Each number is 200 + 40 x the weight over its row's rms, rounded and kept within 0 to 999. Layers, rows and columns count from 0. The size before them is the row's rms in percent of the matrix's.

# layer 7 attention key, 384x384, rms 0.0768, rows 109-134, columns 0-127
087,174,126,176,133,119,167,202,244,147,222,164,250,170,293,241,152,185,188,224,227,157,128,213,177,200,230,145,158,205,174,299,254,154,153,221,153,251,208,251,191,205,227,143,165,264,176,201,261,250,238,218,216,307,205,252,168,170,246,81,240,217,184,266,183,243,231,305,281,142,228,165,200,221,205,145,177,182,233,129,181,223,243,197,168,197,231,302,228,170,196,236,180,214,239,234,154,210,201,218,250,234,207,166,151,227,212,167,194,142,145,169,217,147,176,221,194,193,226,214,170,208,215,205,197,180,192,200,228
095,255,126,161,171,241,233,273,185,157,227,229,274,321,272,147,256,238,213,160,238,143,227,184,271,274,188,75,246,224,212,192,207,208,258,219,180,172,147,174,181,207,198,141,187,202,218,178,170,172,238,222,252,141,209,184,132,254,154,199,130,224,244,155,211,199,174,184,157,140,200,128,229,191,184,238,160,229,217,183,179,223,232,242,162,208,295,246,236,231,206,219,225,164,171,190,198,176,188,137,180,198,223,202,123,191,189,171,193,127,154,188,256,174,168,251,242,206,152,233,287,195,160,155,185,223,163,183,190
087,208,238,239,150,188,270,190,162,199,209,281,213,192,200,183,269,138,187,217,175,186,213,196,233,219,164,171,190,196,214,200,178,161,230,261,184,151,169,83,133,186,143,216,248,199,172,190,187,198,215,186,208,150,218,213,192,129,238,208,190,203,193,170,218,193,204,290,152,272,212,211,214,163,228,252,208,246,211,200,126,209,202,211,251,171,143,254,170,109,207,202,248,220,183,166,133,191,199,136,242,210,259,212,177,150,178,285,204,237,200,253,223,193,149,177,206,221,268,224,119,178,240,259,233,189,199,222,159
090,224,115,161,282,171,228,172,214,181,132,193,119,221,131,166,220,216,223,180,173,148,227,208,215,199,203,184,221,227,251,219,218,260,191,198,187,244,153,184,224,209,253,228,259,190,243,232,208,164,198,225,185,301,175,151,216,241,229,187,145,183,211,198,195,191,155,277,193,93,117,174,216,175,203,149,190,272,222,199,239,203,170,200,219,209,269,202,127,169,215,169,160,97,175,199,231,189,209,217,171,176,173,183,210,274,201,153,192,182,241,203,242,235,188,152,121,153,197,158,196,122,179,137,258,268,178,206,153
097,106,160,182,192,202,208,164,219,153,160,242,121,156,169,191,240,233,239,197,210,230,233,208,230,143,213,207,205,237,226,132,234,186,188,246,323,210,289,140,232,286,174,206,232,245,191,207,206,191,229,194,198,209,241,179,229,256,229,184,223,266,269,182,192,189,254,210,209,132,176,220,187,204,232,231,199,133,170,202,221,119,183,135,149,185,282,132,73,191,168,206,266,213,249,257,214,199,163,223,213,228,220,147,89,229,213,166,213,212,182,252,198,214,242,171,159,233,197,199,138,284,193,164,209,211,242,186,225
078,180,187,161,186,177,176,122,198,264,220,225,253,205,222,243,227,253,147,169,237,195,168,169,187,223,191,167,192,170,252,208,237,178,149,187,227,248,235,241,226,210,204,186,179,185,200,216,160,165,188,144,136,186,116,202,184,196,232,155,239,184,196,135,241,217,224,210,158,172,193,213,125,175,175,210,142,200,162,241,279,199,235,208,158,224,213,132,273,169,163,152,230,247,174,174,288,230,252,282,156,236,193,247,206,227,246,186,198,88,222,149,188,168,193,184,176,171,168,224,202,163,154,174,282,178,224,150,168
089,203,219,168,196,121,190,214,226,203,204,192,233,156,133,118,187,189,192,181,212,237,204,175,135,216,179,175,186,179,252,192,205,243,185,147,165,202,243,192,171,199,223,215,228,202,201,169,177,245,205,208,184,223,158,181,225,224,265,206,252,199,175,198,137,195,211,205,219,225,197,190,227,189,184,169,177,159,186,233,123,190,220,99,173,245,197,235,240,216,195,156,200,195,176,193,169,175,154,195,229,221,188,119,181,236,188,187,185,188,217,198,131,154,205,274,197,234,127,203,162,159,142,150,178,178,179,227,189
094,183,239,245,142,275,207,239,266,183,224,168,211,205,233,166,170,153,177,183,198,182,183,203,176,262,202,172,137,218,245,173,179,274,234,158,177,176,135,301,218,101,187,180,162,183,218,196,222,133,207,173,228,100,179,216,200,209,213,262,185,189,227,159,226,231,214,173,117,192,166,178,196,185,177,236,169,203,166,151,160,119,260,276,176,213,258,195,193,235,200,230,255,156,197,193,255,112,157,189,265,199,208,204,199,230,197,240,243,202,310,226,255,272,196,261,178,236,225,160,199,188,167,238,180,196,118,181,235
100,214,141,235,176,258,151,146,192,209,128,119,174,206,201,230,199,146,173,180,281,141,219,191,132,222,187,190,183,166,255,158,224,233,203,207,218,201,255,210,196,188,231,155,203,219,232,220,251,140,108,149,184,302,219,131,234,236,228,158,215,219,151,261,230,191,207,198,187,141,222,149,176,237,207,163,184,200,241,223,165,212,185,114,140,225,188,208,228,196,156,178,266,230,256,189,158,207,261,187,256,170,141,136,178,236,187,198,220,191,110,195,182,186,193,155,284,238,225,226,147,218,237,249,239,198,199,245,167
097,170,263,213,206,276,259,179,238,159,199,148,211,249,251,234,191,221,206,213,171,160,211,138,199,183,122,161,158,251,216,243,260,153,249,263,161,194,224,211,178,226,170,125,230,233,136,192,177,154,187,217,224,204,205,143,40,204,270,233,227,119,194,285,204,224,171,240,210,217,167,269,156,209,175,186,176,182,254,197,210,195,168,190,199,308,115,270,127,247,226,152,146,194,171,184,215,219,196,253,226,211,182,194,188,190,194,266,214,226,217,222,161,217,175,200,248,198,223,178,174,145,154,271,197,230,177,140,178
094,128,179,228,257,183,130,185,192,186,216,164,195,205,174,171,176,250,171,81,168,222,167,211,144,200,138,210,203,233,152,213,220,238,164,219,247,204,259,241,144,208,186,153,182,214,239,239,207,181,151,182,289,292,214,155,188,180,159,122,213,222,187,192,298,165,204,99,225,256,224,233,181,250,202,172,190,193,223,164,175,166,218,189,169,196,215,219,234,246,183,139,215,260,226,252,193,228,291,127,142,193,215,230,239,268,235,242,213,152,186,172,219,282,190,230,172,147,212,246,249,193,204,212,229,257,226,183,213
107,200,202,201,290,223,283,100,160,198,217,164,170,181,226,184,176,144,167,233,206,204,181,196,190,239,131,262,227,204,193,220,235,249,165,223,201,190,206,145,193,199,206,233,233,189,187,221,223,206,177,187,198,172,221,233,190,219,208,152,177,155,268,167,219,203,270,244,231,157,182,209,187,263,175,191,213,231,220,162,199,164,232,157,193,239,221,229,178,145,142,227,226,279,189,157,168,218,213,202,257,176,215,220,212,168,163,172,194,205,156,166,176,171,250,141,205,190,207,174,139,175,174,220,169,128,240,200,228
098,271,248,165,147,182,198,178,178,219,156,226,138,226,168,231,180,257,190,131,244,193,214,220,188,212,185,212,193,183,166,211,166,233,165,220,193,236,272,178,183,246,237,214,142,220,197,247,219,159,189,181,141,137,201,204,140,211,186,236,239,250,205,261,127,213,218,222,227,265,104,124,255,198,197,222,216,251,242,216,245,224,160,238,241,188,169,179,157,208,219,232,154,125,132,203,184,164,187,197,204,166,226,304,160,244,199,188,183,219,154,274,224,203,186,155,178,118,230,190,191,198,306,99,147,136,220,228,173
111,168,201,285,186,172,212,125,169,159,207,155,188,232,182,239,216,219,164,237,188,213,218,199,165,212,146,253,231,144,199,276,167,201,239,117,165,175,224,222,185,187,187,253,209,277,183,265,135,237,233,209,179,133,135,259,167,206,242,263,159,170,181,165,280,179,206,202,229,209,188,216,213,247,235,244,227,217,172,217,193,258,191,238,201,164,191,192,219,214,181,182,229,205,275,255,157,182,147,230,189,161,232,230,339,252,250,158,171,207,186,193,184,227,259,210,230,198,231,209,82,167,271,207,158,142,214,231,182
112,190,166,189,249,198,259,220,258,195,201,196,238,262,163,251,168,273,129,253,218,256,206,233,150,182,204,235,254,182,137,176,192,233,219,196,194,177,159,276,236,164,130,177,214,225,193,183,171,244,155,192,207,222,173,177,177,228,209,236,215,161,245,217,314,224,226,202,142,250,218,193,172,164,166,170,225,206,217,160,170,254,233,158,224,168,147,184,176,246,216,196,184,170,93,260,222,181,209,212,192,236,213,170,278,169,157,230,227,225,217,135,248,190,161,245,176,299,226,203,140,212,180,225,160,213,310,187,293
104,221,299,203,231,275,188,145,141,202,157,247,151,220,203,202,224,201,212,173,134,123,180,279,260,203,198,251,220,237,146,217,121,178,100,172,171,178,259,203,197,215,102,181,184,166,196,218,252,283,168,185,239,147,197,174,184,200,199,267,213,216,208,111,184,160,192,147,239,205,207,204,250,178,174,224,176,195,211,264,201,169,223,240,269,170,155,212,190,180,227,171,123,103,165,166,178,187,196,193,157,176,221,273,165,142,160,235,170,209,197,222,183,211,219,180,146,148,190,224,178,213,211,193,207,188,134,167,200
121,221,229,161,223,268,167,255,242,145,217,218,212,119,184,206,213,192,254,231,214,214,122,183,212,184,193,216,213,243,207,194,171,144,243,300,231,150,147,194,217,150,290,202,228,228,218,245,218,157,164,234,240,187,160,135,167,197,184,155,169,196,179,159,151,124,250,202,225,286,247,160,209,174,196,163,201,187,224,194,163,228,176,141,190,244,206,280,205,210,129,256,200,232,160,162,273,247,168,167,137,197,198,181,190,204,181,228,204,194,193,172,148,241,225,176,185,169,186,226,237,203,189,235,182,267,193,217,219
123,210,125,262,211,146,276,151,229,205,199,207,149,249,123,147,254,183,182,216,139,178,219,199,196,163,206,235,254,185,177,189,168,215,223,153,216,275,206,201,152,297,163,236,183,219,129,171,188,236,234,209,139,211,173,181,228,141,196,165,162,205,209,156,203,224,258,188,190,148,163,147,182,272,164,185,151,210,211,217,168,172,292,196,184,172,169,250,127,166,157,207,226,230,158,221,234,243,212,226,259,296,198,227,218,250,209,221,218,190,178,181,188,211,237,240,196,193,141,167,246,123,152,133,216,200,156,196,206
111,134,113,244,232,214,167,143,275,171,237,246,207,191,198,195,179,151,174,276,188,208,150,219,233,262,144,162,244,161,225,253,216,240,186,241,201,88,189,199,200,229,240,189,215,253,259,211,90,200,208,238,213,175,118,239,139,157,196,152,179,200,245,241,229,106,237,238,220,226,293,242,199,184,109,253,209,250,182,235,219,192,187,178,302,158,184,212,147,180,206,111,230,193,234,166,171,181,239,161,231,153,213,170,199,191,204,219,195,195,123,213,162,188,214,221,229,209,235,165,172,189,165,191,174,262,166,209,229
125,244,227,211,197,239,227,248,222,166,259,269,301,218,181,157,288,204,225,218,189,187,203,206,185,232,181,190,137,201,160,207,216,189,179,166,221,189,162,192,204,215,173,215,104,171,211,122,215,130,191,251,190,160,238,200,242,219,194,258,276,213,189,235,173,299,164,258,178,306,216,218,200,180,191,180,158,220,211,190,140,200,171,232,174,271,141,249,177,214,201,238,235,193,189,153,118,156,256,175,207,242,242,212,192,120,231,244,179,205,132,230,249,161,174,218,292,159,133,152,217,282,182,233,259,213,199,157,139
127,179,156,187,154,181,198,148,272,234,194,126,209,251,233,191,141,246,151,244,212,184,162,210,236,271,197,237,277,286,186,207,205,204,164,213,147,230,163,224,262,158,234,125,201,227,233,213,201,184,198,193,198,234,173,206,219,246,238,211,205,168,219,191,201,189,223,198,282,238,215,174,216,290,178,197,267,183,247,250,249,153,173,169,177,186,241,170,153,186,230,171,197,123,188,229,244,202,213,235,177,242,201,230,171,191,239,205,163,156,141,308,130,194,196,109,194,281,219,207,115,172,188,179,111,174,201,211,223
120,170,164,223,194,147,248,93,185,170,218,205,230,218,190,208,119,238,169,178,184,231,153,143,219,226,137,158,185,215,154,186,221,171,169,190,217,253,296,217,191,247,148,210,239,153,172,200,167,212,216,145,277,237,176,166,235,136,235,147,157,196,153,184,212,178,235,249,266,217,185,242,230,158,212,202,217,165,216,177,188,196,190,190,205,226,266,189,157,217,173,282,252,274,167,260,203,242,236,236,221,186,215,185,128,217,189,210,233,130,172,152,216,176,185,159,143,243,141,211,127,245,143,241,178,239,227,174,164
118,229,212,158,279,161,217,256,167,217,233,212,261,169,228,231,166,222,241,198,157,240,177,267,242,244,171,213,213,137,262,171,146,237,152,178,235,195,165,142,131,167,106,205,188,181,192,166,242,214,240,153,194,178,242,258,214,344,259,296,199,164,170,277,232,232,114,236,186,208,272,230,167,190,177,250,243,175,195,219,300,218,236,190,249,189,210,200,225,197,220,228,217,192,248,203,157,165,200,178,174,161,142,184,201,200,179,221,158,237,159,176,237,218,209,197,120,147,226,220,134,232,199,252,145,295,218,171,214
120,176,173,225,183,283,187,186,257,142,189,276,210,212,188,169,246,224,223,235,153,166,147,226,111,151,212,206,287,211,163,197,187,202,164,225,220,215,180,218,190,130,199,388,238,239,204,243,159,254,167,236,202,272,212,218,166,152,205,221,220,189,198,272,254,167,199,173,145,165,182,197,102,282,161,205,191,207,221,204,198,138,220,247,169,275,177,112,227,223,229,182,213,225,206,217,212,252,139,161,254,192,233,232,205,184,167,265,265,174,169,150,228,186,190,179,102,222,187,196,226,185,189,185,185,207,211,214,248
128,197,167,196,279,177,173,181,178,207,215,286,237,176,258,153,172,188,240,136,110,272,181,230,171,174,218,187,266,218,239,198,182,204,193,213,273,146,214,200,162,233,267,236,204,160,178,233,284,200,216,191,176,223,191,245,220,205,176,117,174,213,148,245,213,128,218,140,156,205,227,167,249,235,217,258,211,216,125,168,199,170,158,209,271,241,276,218,235,280,219,248,141,223,190,177,172,160,151,285,153,149,159,183,162,183,209,237,236,152,152,177,216,205,247,211,201,224,245,189,242,158,137,220,215,227,163,253,211
127,174,145,114,251,166,127,206,220,219,144,211,156,196,117,272,181,192,266,211,188,224,222,218,215,209,160,192,195,214,157,149,247,186,155,219,249,209,232,186,192,259,163,309,226,218,164,215,251,188,189,145,180,219,183,136,184,188,263,199,278,176,166,165,220,238,173,243,145,260,244,217,184,203,156,216,238,213,176,164,120,268,219,278,181,192,206,200,194,126,196,194,198,179,158,226,153,259,272,252,345,235,205,162,205,212,190,233,133,163,172,189,239,98,263,197,247,219,179,239,251,187,149,191,205,161,232,261,197